{"d_model": 512, "vocab_size": 11189, "activation": "swiglu", "norm_place": "pre", "positions": "rope", "init_std_qkv": 0.0296, "lr_mult_down": 1.5, "beta1": 0.93, "grad_clip": 1.0, "warmup_steps": 200, "decay_fraction": 1.0, "final_lr_fraction": 0.0, "train_tokens": 595100000}
Each number is 128 + 24 x the weight over its row's rms, rounded and kept within 0 to 255. Layers, rows and columns count from 0. Numbers have three digits each. The size before them is the row's rms in percent of the matrix's.

# up: layer 6 MLP up, 1344x512, rms 0.134, rows 697-731, columns 0-127
# down: layer 6 MLP down (transposed), 1344x512, rms 0.118, rows 697-731, columns 0-127
# gate: layer 6 MLP gate, 1344x512, rms 0.127, rows 698-732, columns 0-127
up697 104:120101086135147131107151130135100110154094131154132123141093137108118124116089178122124096116133161130161118108088155118119114131135114148106124109164162151090133133109143159195157130119111138120151135123130168105112151134127135124155124136141092151123112151145159111115124082141129084111121101155099114119140153129137128115139167150129125123163119133129159138114085114113115178098181
down697 095:139149112130106110102151129121127101105132129146106116095106109124132158154086103152146133095102150154138149141080129169111106096130103152090144133113104101160119097152156120122092123150108129102132118201148179113148132112161128140161093111129119162149129139139124073121161115138145089140115113178116104144145159082121119119120120113149172129130135104107126105116159151104152158119173
gate698 092:112095153159159129070120154124143129169089147123130160121114141135120131134115097099102171135174088116122133088150091122172096131153197134123120106089124106121107128140126134149138118148111123080150179181119122100136147143111150137147161167113154117167130131091145122133132130156158133157103089115063121148164115104161152167118147152155124030139098153134091176142088105146117126122132
up698 096:125154113167140122186135124116125133123153088096123107092127100134102139140139210123120132133091133140098093139101154143120090116138099122108116170102152168134111147139106113147147131083155143147148111134118134131136152128155123161087141115132144113113156104160091134166103133095109095159168146146179149114127124159159125097125164087173104098107126097110145098115146076125176119136088
down698 097:143146144099154148139151118102138100145128120095136130131090120097152159090131091119145107125086100138070145092139109100083158120141116153176160079118154120166150131137152118162124114118139122146122110147121113144116140106175110094090114147117120129115144141105101128127129125111086133112166162124143145113096135124097164131137129092089116104112106087135145125070122101145128140135171
gate699 101:136126148124152101145152083093081146141141121160095148155137143164083121144129097159112128135162070106107088147104157151121138159099170168145116101134153116129110159127132130134110158111143113086109139079117162119105186143110114121127124085141124145096148134151078132150139130158134175116154155151106142136139146151127106136107157152117117134052101132120131169150105116178155163154136
up699 103:093147123147104064134117156132166123155159130162157110087140188090119155105106150162170120167131145133121120139156171136155138103129163100096136121123113128071141140108141151146131136139127171150117145121118146116133137119133150105153109147120078125127113104130145141125129113175129111169126122136116068151107104128155163120088149098131169124137144159148124111129118162066112103097107
down699 104:121126114109121122132108149148156119124141152149150114103077174157131137120119128145139126116150161115183155141146192100161126078155138144116174136114121163117118109160078138102089154099130124115101085153148113138130121103108124124194128132123146129108128124115125135116068162125123153146146120118140112151175139086109142102090154124125149135120106141114126150121105142096074155116126
gate700 084:127122140114177149098125162152131151115187129138145136114125091146169132131091118126089120140133127149143077127166141150112105131138076187134103109141126154147149113168130143140145114145145128138071137112126138119133112122129149169134127106101095119153137099133166128131133136127116173124097137129184144177090130143133142178121128098107166115113108124135138125161112064121130129158150
up700 091:098190140142112106117128151117153149129127099125104095136158134131111136148159127116159101124118115088169119113135132127124173126159059148137176152098101132147148108110147109171164156103146115150167139113170147127107133181092122124109125122108133141126132110088131125138135123175179108109086108105135154115159169146167074110115129122159122128123122164159119163110103141126133124076186
down700 092:124122130134152153150067164106157111094135111143149144122123128158152096155129111139053129120154121126112132133086156093109103115137143111123052124157137148124141121149110164150097127111108145087082087136112108130120110129136146144085102128129129141133142133156160150131107109136097127106133124107168155159098156133099116083093132143118142185145127111149150144110125090152113149129127
gate701 105:184119156156203116125204139086160145104104128117113136119138119117086160169138151165140122110116116136133120140172085069148083145123117114151154162138156101128153142140119118147141143137118158147096142144155143176123172117107101087138130070137116119124152104112142105136141118110124167142142160136115166109128131091096125157126110131119120143145159123131123133105132112120109150162096
up701 105:118108149104129178117149163112085121118116127160141135158125082140122134171137116157158128121099131112128083114152147079118118125147126092161101127163124156147107100109109124167115114133119165113117074134153110099126101096115097081127097137143143167158119122117159132149109152069112094143143137143150162073100090099099158101095100066128139120132110109132128148117166161137142113100175
down701 104:119145127164128088114167111130150133113092107136147144125143081152174130103096112169095124133148145164117157099119159026075112128143163124119098131143152147113112129142150100115146107186119129147113123147136119166145165115117149149108108154083121141146154098106094091111114180116140163086136163164119154109108137124122152143128157083107131073124077115060134137119137126124095087147092
gate702 103:173110122120109138133107161143158139144114177086169122104176086131137152126086111115087134080138164166125106132129126094144159149156120125151089102077133121144146147115112078163124126141096111127145129156152102149112144103153128137111132152125139112109135144120118099137084119174114153172110135139127153093166118114177082113136096132142105097081129128123115140107137168154135090125140
up702 105:162135117112105105096142147146132137106116114104133142104102130151107142153107095131105170131132166086100107135116109103130108152178108136109108127147112112123147106076096124115118091134136148114122133136132171138137115139161121148090173125111118135127095141115116113141109162056125157139131158088147093120119155095106107075145095131147134067110108090142144140119143129097094135126128
down702 110:139114132128105123173119118138119115146109147112118158120166103047121122102149143130072134160099153145102118108122106100130135076102108155164111142162145124093147153095133141146149127172133178128106113110183127082137109104141117124124131087115113137102130129138162161122103121124110117120111109127174145105096115151113138092169099145159160138117112106161132137095121141120137198085130
gate703 094:136124123125149105144138115121126135166145093122104133153133177120144131102114161138193109113140137148152162104143125106141155118146140147133107047157103115085125131098134171106136146157112137148123106180136129140134131142108137131165152135151132131132130124130138115116105110153144117087156147180099139107150148126139118139157076160162128158106124151136126152142188130126126158098118
up703 101:108101086145105123150118100155156135117134092150103114143124146088149070105128119114110110165122106158131136121151140137187141127136153140140150104138115160113072106152099128131149117183104124123111119117146138151171127112101101110132119141123149130125172121137143129132115098122106135128098125119085141132117143129151132111114122058128113106082141087098101130139137127182172168133103
down703 102:181131165118084150113114093132131143126084125142156151167114149136171145121195146102128104128120137134130173136154120134128149112124148146126135126167127196134158137144113157102086142145082149101146144136149137104104134147106134154119172087104167107141151158133115148120110156152141131131105121105122129133125174138122132132135132158134145138088104161118152130121165151120130165105174
gate704 120:083116127148128116180134133050131064192148141129125158093140134102143131173112123129104166083135147138089150150141068100151111108141145121157108111118140112110077147129098150113100096144124131104179153124125114131126123135125177136129152123119116134156059107160104123160157150147122122110137133149110129132120117120106129143146102142160143107111158120154111186109134143125144092112173
up704 124:101096164157128082133132118097122107115155124129104129093177128101127122162107138128142121120106145144119149075148102145131131151139186144164117082149100086144093143133096135137108150153135137091189130148083109142108116107144157135098114119120164130192111121157102089159166094131149118125118181152119133133119149115096106163105129139141115126132118139169139135127146172145131076127170
down704 125:117135164151129131140145121131106086131150144124164102103116145126137119118066106097133147101087115095123137127156133132102138152147125105142132137136127112159101169114161063131150142181179146107130103166095117139137158080107136123101057131110124118143073173124154115142132154095132098126109162130105159112083148128091132144112116130134150101145122102183124159110102113151182109126141
gate705 107:124150127093122164129108093166130142099129197092136165156103097117085146130109158130116111164142101115116115091133169165098140104127108096105076177113147168100163072162113125126126142153151129108124127159110147125167125138122148146133131133132093129130131100127128144093127164159134137121130147154107098122159143108101084153140165098106118121129084163156116149110130169088147106160084
up705 110:090136149143083133103130116118066143120152134113156131175171108111102152122133157118136070141111139118150153147080092133118115158121115149125134130118166099142128199140167134119111117158094146137121122160145142140122141087109092126086137145142113100105147109144132098149123105126158143121113161088120164085109110150168090134137124160099120117131126136112163142136114113159140137116176
down705 107:123105153136121129119158123128114139119145095190115106127152125068134135123140121095147112157114075098138155122098136108116140116107144160188110100146136096130089131095121115126096154133108113123128121120167124136098125071160158137157095103155119134106118149150151144145124132161152130126120122117132087154148151133115136117127143124081136117153146133117119146115111148133106132129123
gate706 106:084082120096166159124151125139140143149124127122130159104156086120110107097159130158150101129154132174198156115099150159128077091140153121105120171129131093110131141090106193174150120129161148149119130131109091118182149153138104138123136141142151136088155191100108083126144062092101122115131150144100161141131150126104092171129119132155194133112125153119141137123122117107124147142143
up706 109:105154135156105128134096144171140122119175171126151190124110134084114133113145123114167090125124138140164128075127121111142098156146121110137129157125118164154118138164125106138135155065155096114137139167079153127119121099075069127119162105107096139136114100139130095150084105124087134134136094078114126140103128088101130125122144152130119087112122119130114132139111106089111105146110
down706 112:123119114097109129159106201138130116096122144155146174131115127138125070123116138185133120132139105105103087152135111175155122139168143147140127156114153139104137150129145137154137105183164102107119120135122145118111118139089131119166145148176118094108137120107143110131125133124111150107117138128121097105106129129162179090090088133132107088122138138186153156180121174143155141111122
gate707 094:111144163150131069102152096139101109132149125155099122091136073125133124139163110144106151110179142160102165103136159101102108067112136115142160111106116114065100136122168116103141085112141133098148161127148156100141112171146169111120090133115147107146122098130146120106108100085101154135107122142113104113089145127073187164112118144126086096126134167143125151111118157134082108089125
up707 097:123134118162098098152133178158140126124147097135130122098176125124145112117115102135108129127157139168132112123130124117119149170112176131089110098106142113156160115122137078111075079134092124144141072114165144124108110139146157125160128104060118135122193122137132139066128150152118165179106113100077123108130085128121114130098114124105111137149141088106140162153113149130116133093126
down707 094:127133098137110165111133125176124112130144175130152095141123187129136109118137135153113146136164151140151083111122118205166156127150177134111117112142069151095156144143159172065139127088110141116141110132117136091111119142124144116103108117081094110134124094106136131143142135093105128140142117109097145106175121078089147125151132147128123128127118114102141130152118128138124120141101
gate708 098:106115154154143154184104104116107133129098094150130124067168130114134130124150109157125171117129132138163156157105124151152113138123158162141103125125118086094131160125171123143121128121111129114103149158125125118139103085108130115112121122135129091148126111153118178135150166121099133073138094127127090113162118102125167116159134125146149133130150130110122083124096141056108092113109
up708 101:101115113130151100096086087144127146090153153111131116147118112139108139127100118129153099127144141146123171134155125139127076108117129130135130100095114159134164111143097104160086148142155110107143139122125104072147143190096139130131167142169123126121088110097113144146135159167168119116080110153117135152133100143114126140149126111103102111102111077122137147112140144083116136141146
down708 101:137105105132133139087114110108134153135121128125093149086102162137130140111151126132137137132159122148128147167100125107141114111154139185121149151114105147095149214099109155131133129109099112133132143176161119115134131131113146171174113080130099120126135107097114166148128144175138114131111118143126096174123112102141145186094126109110161122138108123131102138110136144152111148154177
gate709 101:164099119141128132121117137139125133134091114138123092150145127100090161146103152152136148119118151148158112129163147127092154127109101143132152126110113142114109147113129104121059141128135104129104162138139107180166131109101113156146160143137124082130112131098156104150182134152128129112153117161088082138120083186137105107136115111151173117080127129122115113114102150116127098113112
up709 099:138087079150123112107128103145146118109108121113127134138101164150075121114100121080084103120127106146130115167112144109163140150111133139172145114133122135137127140114141120183096146099094126149080101092118146137156136107126132120136133171139121150126124173098123076117125163145107136093111129163133131066128104162157182149104120125109071114108121120138104125147095165150096139135097
down709 104:128094112191099122113136116178117121145149149133107118167118151105128175128136104095088130110111122160114207129130134109112109116124135094130129137159146120117126101113095126133114077149116137119083118057130121134100126179150156160147106145117143114114125116102121133097113109124137106165109143101174128103089135106145170101109143110080133130161128127129093093115149117088154174112139
gate710 089:141164099141122142146131091162096152190098168093140123115106106125134070187143114139122097113138167100135122128120141122123073111078128151176149145135132155129099137106107082075142120136118099104143116105112155105154158117105136105117173127128157140141074127082124065128120159097108126147112141121126148157138137136083125147137169088162121104087124161141134125123130067104144134111158
up710 095:094139102113104133079121135181130150134139141114135142101100125163117173161109149088129129120138124112096185184077125134134133134141143158108144114146169151134092163140142151123143109125148181105140150166134175130095094168137133126143153129162168150100150118132136112139098120127161134170135160150129110123125095163074123132117110119151149124169112137115172176098132136102165125151126
down710 092:138128146122104116149150181136102118131130110146123117142123147097123147134157161129124145137132086140145142128135101110124127098130087113131089149120101104117141149164150152167115142091105129122133126142178122106108123154121122114119096134159123150116128149088170130157169126100098125104120124153150170127095084119172106116138107085103133109101125116119110134148159125133091138120092
gate711 100:121119123133138151102142156124165143135112162115111141120135136092137094129125156117126154114148171113119157105118113099103150186138137143105182110135085115113133110110093124095085115136146138113161083147160157146098161122114095120106121086122126154114203118096128155142149098110099098166113125098125164074103093125127117113149116127162135123121153102128134136108146132134141154143143
up711 101:104090095135129121140153128111155124117114112161074105088114152152104095096116136163090090148187121162146110139127121142153111123110112140104122132132144152128114122182168132116127101127117120151167128170156166140147138106110144135137133116174115167135119105136118164116122124108113155117106156162128155161126158141129155140158147120059153072140109102095144087143125176096181120144119
down711 100:138127147136071129119141179134114120112076092106101132157140148158120135151136162124098132074123117136133130164111100096109085143151109119080146124120138155133116124132095121145105148132133104140150105128140137125097086131115124103162127194169158170140115164153143109124144168140140111151102133130117133135152172129138130145120137138102147130099152118108182160083103108124104142134126
gate712 099:105158161118128147145113179098174162132100121122153130114172169138157136116091100130147155106086174114133175129156152174167122140111145150140102119150157100165138139125121120156140141133170108155133131149131071036139151089127112113133123115091134151147137142112121126140182164110134139106171152132124128107120147123123130141126143123161092108099115123110084174143144124070130146132117
up712 102:181152144107088098099147126133116143122105154105103180115113109110130154085106097137093154071107112133137102120154101104138115138138106142110112127140098101131132125139147153147126105164119157114113125097144122131071140165123130097153127118090111143123104168149132147097156104129151097148153145118131083129146162129099121123112128115116099125163090084167140166112147096083143129134122
down712 103:113115113107099104102143083134154117154121141133079126120094135131094126144115144128118132081126131104165138145107149088108127127197077164173130113121098098139118123135112084113159154134120135112113102130090127188127124150118118133157123134154122150124106150127133107082132102134135150157151152119160112103132135100137156113125142092123110144128158138112082120146130139109137162124158
gate713 095:124127121124141132164145130134170136136114158087103179103092142144134141125074110129126106144131093156105125100138122150108074088123130137143095101169106151148128132140136098144121147132152091090139110108146116118148127158129159119144135130120125087178140134133155146125111125137106144141166175117139146125111149162123137095138138139135092083165130133083109168082150102124113124161132
up713 097:138117133143127153092142132149147150122151118125119172114129093128137134144146128108129113139142111155126166167106130124138141143128125114090108101082120115138148138079107106145153104148122165104122135120106137121136151141102131143099098161115103155067186132118140119082129135136174126075109103146160149123153174107114114133117108114128138134121091101148137114108124117161131152069129
down713 097:129133124139156100087154133065125190117152098135146132114133119084084145111116090149127151117128110148125100172118100115106120197100103029136153117129162090114132106118117145147106112128136153105146156135126116125121104085131079190112116147162133101117164135118143157155130126126167136170153124105113153173151139105145120153126110142146129168130143141072162050123103149102106097145131
gate714 104:128128159122094138145187145127139114097113128097126146134078127102136120080117144128148151172127130138123136143109132068120088128130142148139131118108142108139107068105100102124143156157114117083119138137101104109176148156175149195120121125151118144135161128124120140110106165105140128111130115092125129139093163109125139167109092156126124128102120168149097116136146130114085109146125
up714 105:146155142125166089125109126128138159114105144142132124127104118132144165109091119146109155105107127170161095127148119132128130089114133134131180128068054123145107147120124143113075104148163128134122105104098112122099159159121118128100164102115128124111079110124073128094143135151119153141141078099135143118165172146081145152141150140148102110124101128115130089153149157101131109122121
down714 100:111126151133111127153119146110108131151135110100129158150092169102107103133155121158114149193147111060135112111126108101101088150130123094171125133183106134133104087148131084133130110113156143101094141109095121096129130117121146160124112111147127153186125145158151158116145158117109121142113125105095105151157136130090157128122131124159112104112091075143155075141118148204134126116121
gate715 097:111184129111130167084113160112143127071155100126079123132136091135153127110146136112139134139103081114134165105172114142107118146109140147109098155136120089084106175176122116136129144105131124128147145131125095111069086123099091084108144110117152159071123123098164105122115090127155085147111122130136138127145153137106130119131166095122156100128113103113144146140119122116087153165139
up715 093:091145122120182150083142122132171111134137140151124099139099103140156162147103107085132097151128166191100126129140157114142117099111147103105109145119147128122124149109159127107163127126120155160155162121121139122090176129098141120112130175163096123129142193137104128149081153065143131171123122112150139120126106133111136144145135139136107124100129113127150106137093126173092108149144
down715 093:119131148144094090118103110132093098127132116126130162129149110135156164119144122140124106096147160121132133149121112184105112116166164109149154145091153111107137080171104123136169092133057160116083136163155174099108126144105126134097105111168131124134133108108091126162120133139144132130093142149129118102138108114129146124157144109112106109154122160091113132111103103148140142131096
gate716 095:134123127127127128106140102101143097163166171108103130107101137149151148110135135127092144127132102099089150100127144104104089116163127116170135130080137143136122122115149145159104149147125131125120168097133114084132095160140160129156145137143126110134164094156137162135087125129103114111114103107158170149131110154100151140100171103109129149157140169112099131120134128131110135104102
up716 097:112129107134114104108115160092112120124132105166103137136139140114130126143144142126160165105150112133116107166159123159136148098158162116119133139181126115141141140101172130143147147111103136150118111102122144128137146151136074134145138103156109128149152131146138147138116139119133140149087132151181137098157111130079118069088124121121158105091162128117090145107106167103146084107150
down716 099:165153113134159120092126162119176124103134138139119157144141143148136081120120146184140162136147128136096113136137113106095112133153059129127097098141139085174125141140163129174156121162102104126115168096119087136120158094097120127137138175121099143111152098122157107156129148178120134121109142122128173147108107156150139118122133137120167169124165188104114134142114130129136102108122
gate717 092:129110159141120129116119166101098123115100156086174136128136103139160121122109127153093128138153146147155159121120125118120132154108111118128103100113135158121144090108160081116152133110120157106126142142122132089114108109153062100134146164119171074146099085079140181136145156127104111121162145119105128111118130116155158146143174151113088103136113118120122182135105190132125100129143
up717 094:147117154107100147146080170074150128139102121145120095132145154121120085114146157160141101110142143195145096156082149117124159156140122156140158112097148119118131131086169124077116122148157115097144166123114129126131109116114151117136153130121087143133151115131146133135102112154123171144148093117115120122117111109114093122177171064102168129146113090152105119113141118118114120138153
down717 089:099102098092139154117143160116117122112121126081130131066138134126107180128122148114130179117132095126130142133153127255147130129157129162120117095148131149143117103117148112162122103126111118134123104134125076164168138122111091170149128086112110099108156136124109169079153152100144133121148156126125117146130134132175136155167101138131142123124133140106117157149126133138108104132107
gate718 100:144126145091155152129159152161124154102139115113094113145137108159129110093149124130114126129158103148136121120107124158140091072162127108134124167173123120133132136123119126133134118085142168088126133112125150096123142169140141108099113147147149142138105137157106147149131152112137124141137125120166160113140181155087127152141153080142108129135100096112183129130133121129119131119115
up718 097:132134112097128120166092134134142139131096068135145112158139097099150148106139155135097132154141098075100154102114126118149124119136117155100146109127127108137132177162111140149153130132145128119111151181122125129171131147117138131130132130113149152098109141146123133117111142097111125161124139146122146112127110118123205158145110135126146094090113113123167185119140146150182121095116
down718 100:101073138139108150101118139167103136108141115138092136140147177094131165147154100128121147097170108108133142155138126093179125105122105134133104139098130149109109118115090134131138099143123140089099134165125132087098144094163134102174126066098167081140123126121149146120179140135126095120185140108141146104147137095100159127134130126179114093156096117124144130139113149178153146116112
gate719 106:085158134155097135125167105162153148132159114133176104122108137091067133130131155107112155108122123143161154112095144138147084138111121167148106152152157135113099149136131149158164111182138128145098100106130130138069117146169129128107101130142108143139143163118116150109170135146135119129136124138147112101149129167154147106080121146130112103105155147136162112144139151142121083144128
up719 107:094092121090177128105131144139147133124126137152123145134083124168165134077139155107145131146114096135095138121109117157138148108090123115123152098124107109117118128135151065054108128112177138154170134115082144074124114121121094152177141152144128110135117126153147135163153095111130136139121136098140120138102150115091095068104152090120144137126124151147109121143122088137130103089118
down719 105:164142106158156154135149114116115093123152104144110140104092146116117120088075120117148144157109153107068123158141159123113117086161096101118108155143129115125118100111116116100158082110145096137151148103162139134104112120136143137096098112193103168103151121114134134145124132143120088149102136131127080150113133093085106084150129116113168129137140108081181121095156111138126140131112
gate720 109:068114141152182115112131135085104125104100142135119095128166130110127166111131162129099138176089085158145142132150121151107099129107109131081121164127149062137108101159146164107136127154140092128129122149111146095160102151138142138134131128156148138145167124128156115160122159149157143088145120160125151123135102130131141108135082162129138139155150191091126134100120142113163111158096
up720 103:108121138121120132104091111133144108170100132168068132086162097127100156090135132132093134178109085113126134179120113155125096106090126116129109093149120072113155099162126152135181172103136163134142104134080108160187062141128191203123144122135143137141130131133095145137131110139136111127147121093109092094119089174133129110142132125161139117128130162148148137114120098123106143144108
down720 107:144108141157103139120161071079132092138130090166128148110160138174107103119127146128105094113118110164118153111077128164096125109142146138097143083113154125137131098143078146102112099109141168110145143144163170117187092086133133188114100099133179184176147100138125155128128086136073085138117114141145160150150132134130139129136145092139155150149148133087136133166141124094145166100142
gate721 099:118145172126166130091114151118125113131121110107141158177138114131133157140136130136169101121132133145106170115142127144123107128108133123157136127160193134137124104139125118135156121107139167117151164128178089134157138128107112127102147114146087133121092121139198108141143127081105122114111124126135091119128138148126124134120138136098128122121118113081155156128121072092176144096140
up721 099:097099135097167152125132126129112122177069113118172134111131133114155110127152143114122135120105147152122130124126118161104158106128155098098113149117152108093171099113131091090123069134167104172102157176114096125135142142146144091173172149073078127127121156103161077115146093102132123149155110145150203128162065109152120094126111111114143169122124132159139124187121085127113101135152
down721 098:099120134167146110128129148101131138156108115173120150154131157125087169084091121121109114105095140154114118094148151116114147082143135118114138153149180131122129111132089105101143106139120116073109095135113143089107111129137135089113133100146118087106070126153121116103146136119112114079147076155118163131137078129130148121125165151165119119108111121104132154132160123141127120115128
gate722 103:116146137143162118144137169131127083117107129157079130148150126151135076094136123122127162140128128091105154113119142089151113153185079143114155134173109136128125105118098145106161117127153131116148203081122170105129119156115150126123123099137135111098132126105122112133151153167104137118111160125117128136146163087124087143155147117157153152113108135145148140107087143059104095142104
up722 102:145120098089143141110167132165131156127156134158137115152142073098120123126078089126144119102116150136117127141134078104142110129138127126142116119113133117102135173149144144124129134131174104159153123165151114146125148082116109073099140126145121067098150090133138140155092123142137095155074150103166113113138107157152150121103115106156124112090170137131136142121145091114156211106083
down722 102:164116153120125111110079134127129149134145097128118074134162135090119131111152167154124124083136151143087125081134103072142121150107145130150100123131152104101108104085169101119144137134159145097109104107122118152151133112133152116134143039101162109134115118130182155150114120146147128143095111131146111158118111141139117117129134172117130135145138083131129091097118142165126142156070
gate723 104:124129136128145099139153134114128090117084138111120131143105128160112145097113114155115181131156119119144141104120160119148104159174134126100127147186137134151102144120134116071151083114112149113141136138112119153120147122123096141124104113151135094118110126124105105112115118115117133136111095137134125152180114159094140112113094135092115134108145147119100125164116162143121138151123
up723 104:078124096146132109158112158149124140103115137139110142129143130090129126137142144157120099137109135121092158110131150148127131100161145184139084119131144096142119125115157101130137119173096064161122117092109136134171099081114122118134099112143115115142167125140155121144157140122148144112100148114160179116119120127133118144147124100134147089136129106140156100189151175090129083112152
down723 101:163170132189104144155150138104174099120191169128146103138121116131095146133097132123145151155127144093135072138111144115138124144124149123112126171105107150147134147124118093155100141149127157104132160144191185150091094125133120106099088110111080131119107127131109143119141105115130077095128166126153102104100127145169136100142139144121098114110139161154096142068126119115112118121131
gate724 103:155120132143126122120176121103098166091113153099105104137144146094153138112144113138124104127163163090130164099120125095161126143112164122127119104120159128127101113110114088148063104137127080128136095145130171146111109118124126140122152172146121149135082117098130150114138120120130168109148128162145116136136104088134136130141162164145139124129144108136122162122106125111140122168201
up724 104:126157119120136100166087128119122096134142189108148162168154142134138087123088162180121124157147091106129126109135071131121102175178123104162104119160140112118181141146085139079117115164100165141126135187179138142104162121116105090171190103105154130127092111148143098127146147107106133127170129133101108125122073121101134125128090107122152149143127118145093108141116147177145133129144
down724 098:131142125146113153164140139139135131137111113126141098093119124167161119109094089153155160116090153123136135104137121119119138158102138135123137117124125103114140155129111102158105125129101125118094157135098145156089119137126142127096123132157123103119114115126097098101161122116125155131132141104130126136124080082152128128139117123132148145110106108088135122172100116147119133139114
gate725 096:118121104123178156140138150089052105163168153136106098143095113102147103136126153141141156116093148123157118110114140112171160105162122109107136139121097087131110127116164167128108119123121116134105086140105139166122117095148111110118103117156114152175118168102155140110128146138166142147152153107102134128134106117148146107130126126136170133127156098158166113125107164137113107130121
up725 101:142105170130102122136143116139131147153166134162154120186134174118069161126163132109098104079113115120150152112119102116151104146124100156124138126125151180145174098152157123113103137136093134112127113167099118068127163171129113133132141092165139128120169098118110147152092107126093118111164132117155128128127164099101108097090126151118108114072147129104117148119122145118065126131151
down725 095:145141154130098134118133140149112145153128096121102122080167107130106129111122180123116136120105133115080167151116113054103115120106141097106088113162140144113162133117106110138158133134141135145108103105153094135117109109164140150137152169116126132113150102142140116154088142136096136134144139114123104140132130111135107114123137138129161111128124157134120089101133176128113116164148
gate726 104:106136103079141119131099160130146152100166163141136121113153095148157128116132110164162142110148106098176128154093125104086130135129126116133151160091105131154174125164171105157113136076144145130118154112140117125114157099129112112160168122165147143108114147135108132092133105100123126117159135169090095086107129109144163121137152073172084156088158125106123127121121131138170130165106
up726 108:150135128101107176104144124106148148147121175126129168133117118125082127158143173086141183136124135137104079136091138110159126124117108119094143145156121157121142152101127094149125129097120098149138087157146148147119110155146129147121140146104146162154068118097109116110132127153087156074119176143164119125131121139092129131083092110104143092151120111141122140133132110124103125108128
down726 107:148112115120113141163121125101135122160133127141138111192083128141135118094119082135130137065130101139118141131127117107097113085124150130124113155129064114168087130124129099141100110130155135145108140135116127110114141093138063114109141103111134119095150109087147108108117157139098098103083087112175130136102145111105133090152133101129174109168156133152105125109147142120135122114132
gate727 092:138150099121135099143160130111168070112109120148143186143144131157150121109112109153147123137092142139164128149131134134150123157140119165100121097108142150143105148130170124154145115142176123067130119109132160091125111153146126176118169144114120115136118183117153058164135076106110092135132126122136135127143098135127129103101140105126155114098108131072151107111159115114131121096087
up727 089:102091098082105135176085147151125126104124104110100087194125115134117125127112129147147136139114146151137116122112097149115168129100093126143100106105137109172104121118149092113093183121122130154168123127128094123157162133166113156085127108063148088136135114129184083098105139146144133122094163138136156105169132124120095156137125138107135106117182126135095092092140104084152144140123
down727 096:124143103105127160107150140121101159109095135132155117122147126115127100111145120135141091124102163132177144113155138177131153127125102078092114110109114130144128098090097074132106107140104130197180098134162158123120153141120127121069154149140156083114127142180148080149103166104126146171113143110091120113144127158131108135124100127124101098134157107127127115138137123161161139101133
gate728 099:133164155132151137128127144122124109114151128149158140137119125129112102142131125134110136107134116154096162178155130129142118130139141105126133099143151137127173117123100114111122122113150161096139119157127112098165114116122120107102090113092206092185129107116099113111127129124147141128113139099085143121111136099125148134141124145158166189120153129142091118154099130083152151104113
up728 102:109138110157119140098149100116145131134129094130085127090095116135149111169134139116118130160170135143137168117114120079116108132112133147126162106198146148115137148102120106146142172135089112082084116105089140134123121117128132120151142134145118093153114138113111145103141141153156158098134152111139119120097151137132098117110132114146104138098114099119115094103146149084095105136136
down728 097:175157117117139099120151136117131161136116154142095156122143151132121098118098139108138130159103143159114154128137103132154129134140130140078106117131136135172100118142114176123109111135148131111110172138134121119126115119142130090128118108133149058135136117130137089184192171106155131127139158116139119120139111174119156160116136110126114128105137120136165148158117106144151132123119
gate729 108:116135123102107136108113170135106130139170112161112144169100118105117144102124113165157097071119149182126104138084093146122137089098111122116113135128135150085122101112095098087083127138103162165157166176094114086130143090116108119143152156129149102077121142114091160138127142210171166096107181096108110117135114160126169140142146125096113144086120154106116100144151116112111112120079
up729 111:138135106077142126094128100151165149136103100112144165131136130119141132129139126118133142172101135113142155146153099122108123176155178106102181093122192152125142105126174171105177112116162118140103077126129120109087130132093147172128117098152157184157109127138119125158113123147095102137185101127100148170130120148177101115122133118125164067106125131158148129114159113128108103124119
down729 100:138130136143147115088111100152135134116138145153121108145129131106145132115099120137103066116136105148140125131115156055124121129163118154117127113135139123133132134172139112135138120179150133135152174154096125100157138116142119101129106133119093133100151117119149114114093170133118162106117165130130073128189135094132103098130116147149107142127117129101130118137120138091130143115133
gate730 101:132152153127139132095118151109165120119148143147125156161149111118128103142151134169124168130109126127160111142150135121099091134117154156130123105091087121173120143105093133147135160116104158115126161107143175157146154135096135103123156166143138109166126106124130124113098096106124143116104097153125130069138138131121128141119128128126096122121094118120094162162125109145162095130142
up730 101:137144116156164089091148084116144166132119096101112108112166184111129143125090111150124150164131134129135134130169111097147101115111158080160110143111090124102108140129115131151115126101109151128125129135171154110150123152135127123144116145181142121113140146112119110120107135100172111111133173132125094171190147148145162132132127071120102160143132126132144064128141105136085161126107
down730 100:111151132109111123151163108108135163109141102126139101111125112122148114134147094102150188114082146111101138074142090120160084128133134149138129117071131109115085151135173130112126127074128148115124139127105103138110144156129159105142170119121147130099126093128135135129153104129095108124094116143079131090123129145122085134119139117147122145133144126134113148125105100178141131099097
gate731 101:125159143118090123131139134150147106131131137100118140080129120135135153136105133117118104111102126137131131133133135118115103119097130149128165144136172158109124131131103174127138146108104099152086110110130125127104094134091111113116092164116161140134112132183159120112095132107140148111177120122131127107132115086114164109056134128145138117130139115103139115094121123126167153123127
up731 103:123138124134132155116104114137160150134101119074149111145131142142140103179117123124109087137131128157141141109109115135107120156126099121114145153110154137140130157142098168142119147135139119131067149103126119142142098125106138111108132143100159085117090154153123162134103090090116076110066086092077141132126113154150137133128129124149114152156131121135139150189118122155212135176137
down731 100:113163110158146150135106136107141126116187127112095166102160131138122129146121112135145085144131181117127134176133113142102082098099097126155105162131100118150168121106148107142129124133122139169132177120131111129144105112165142134144131086110097088080115150145121183102128128126146157109134103158098142114162168136128129155166114111157098133126122097186094153130146114128145157155147
gate732 100:123119115114127090147115121131129078171062094148150104157101104113104158146140121153118106139144126082114101159144127119135150153113105157098113123152096164179140135125105145125166097096105126175131106108135113090128102091091125091086099144125141148115131109175084085118176142131124133145126153132164130116140099138143138145132115170123115133129161148129113155119120110104145109121122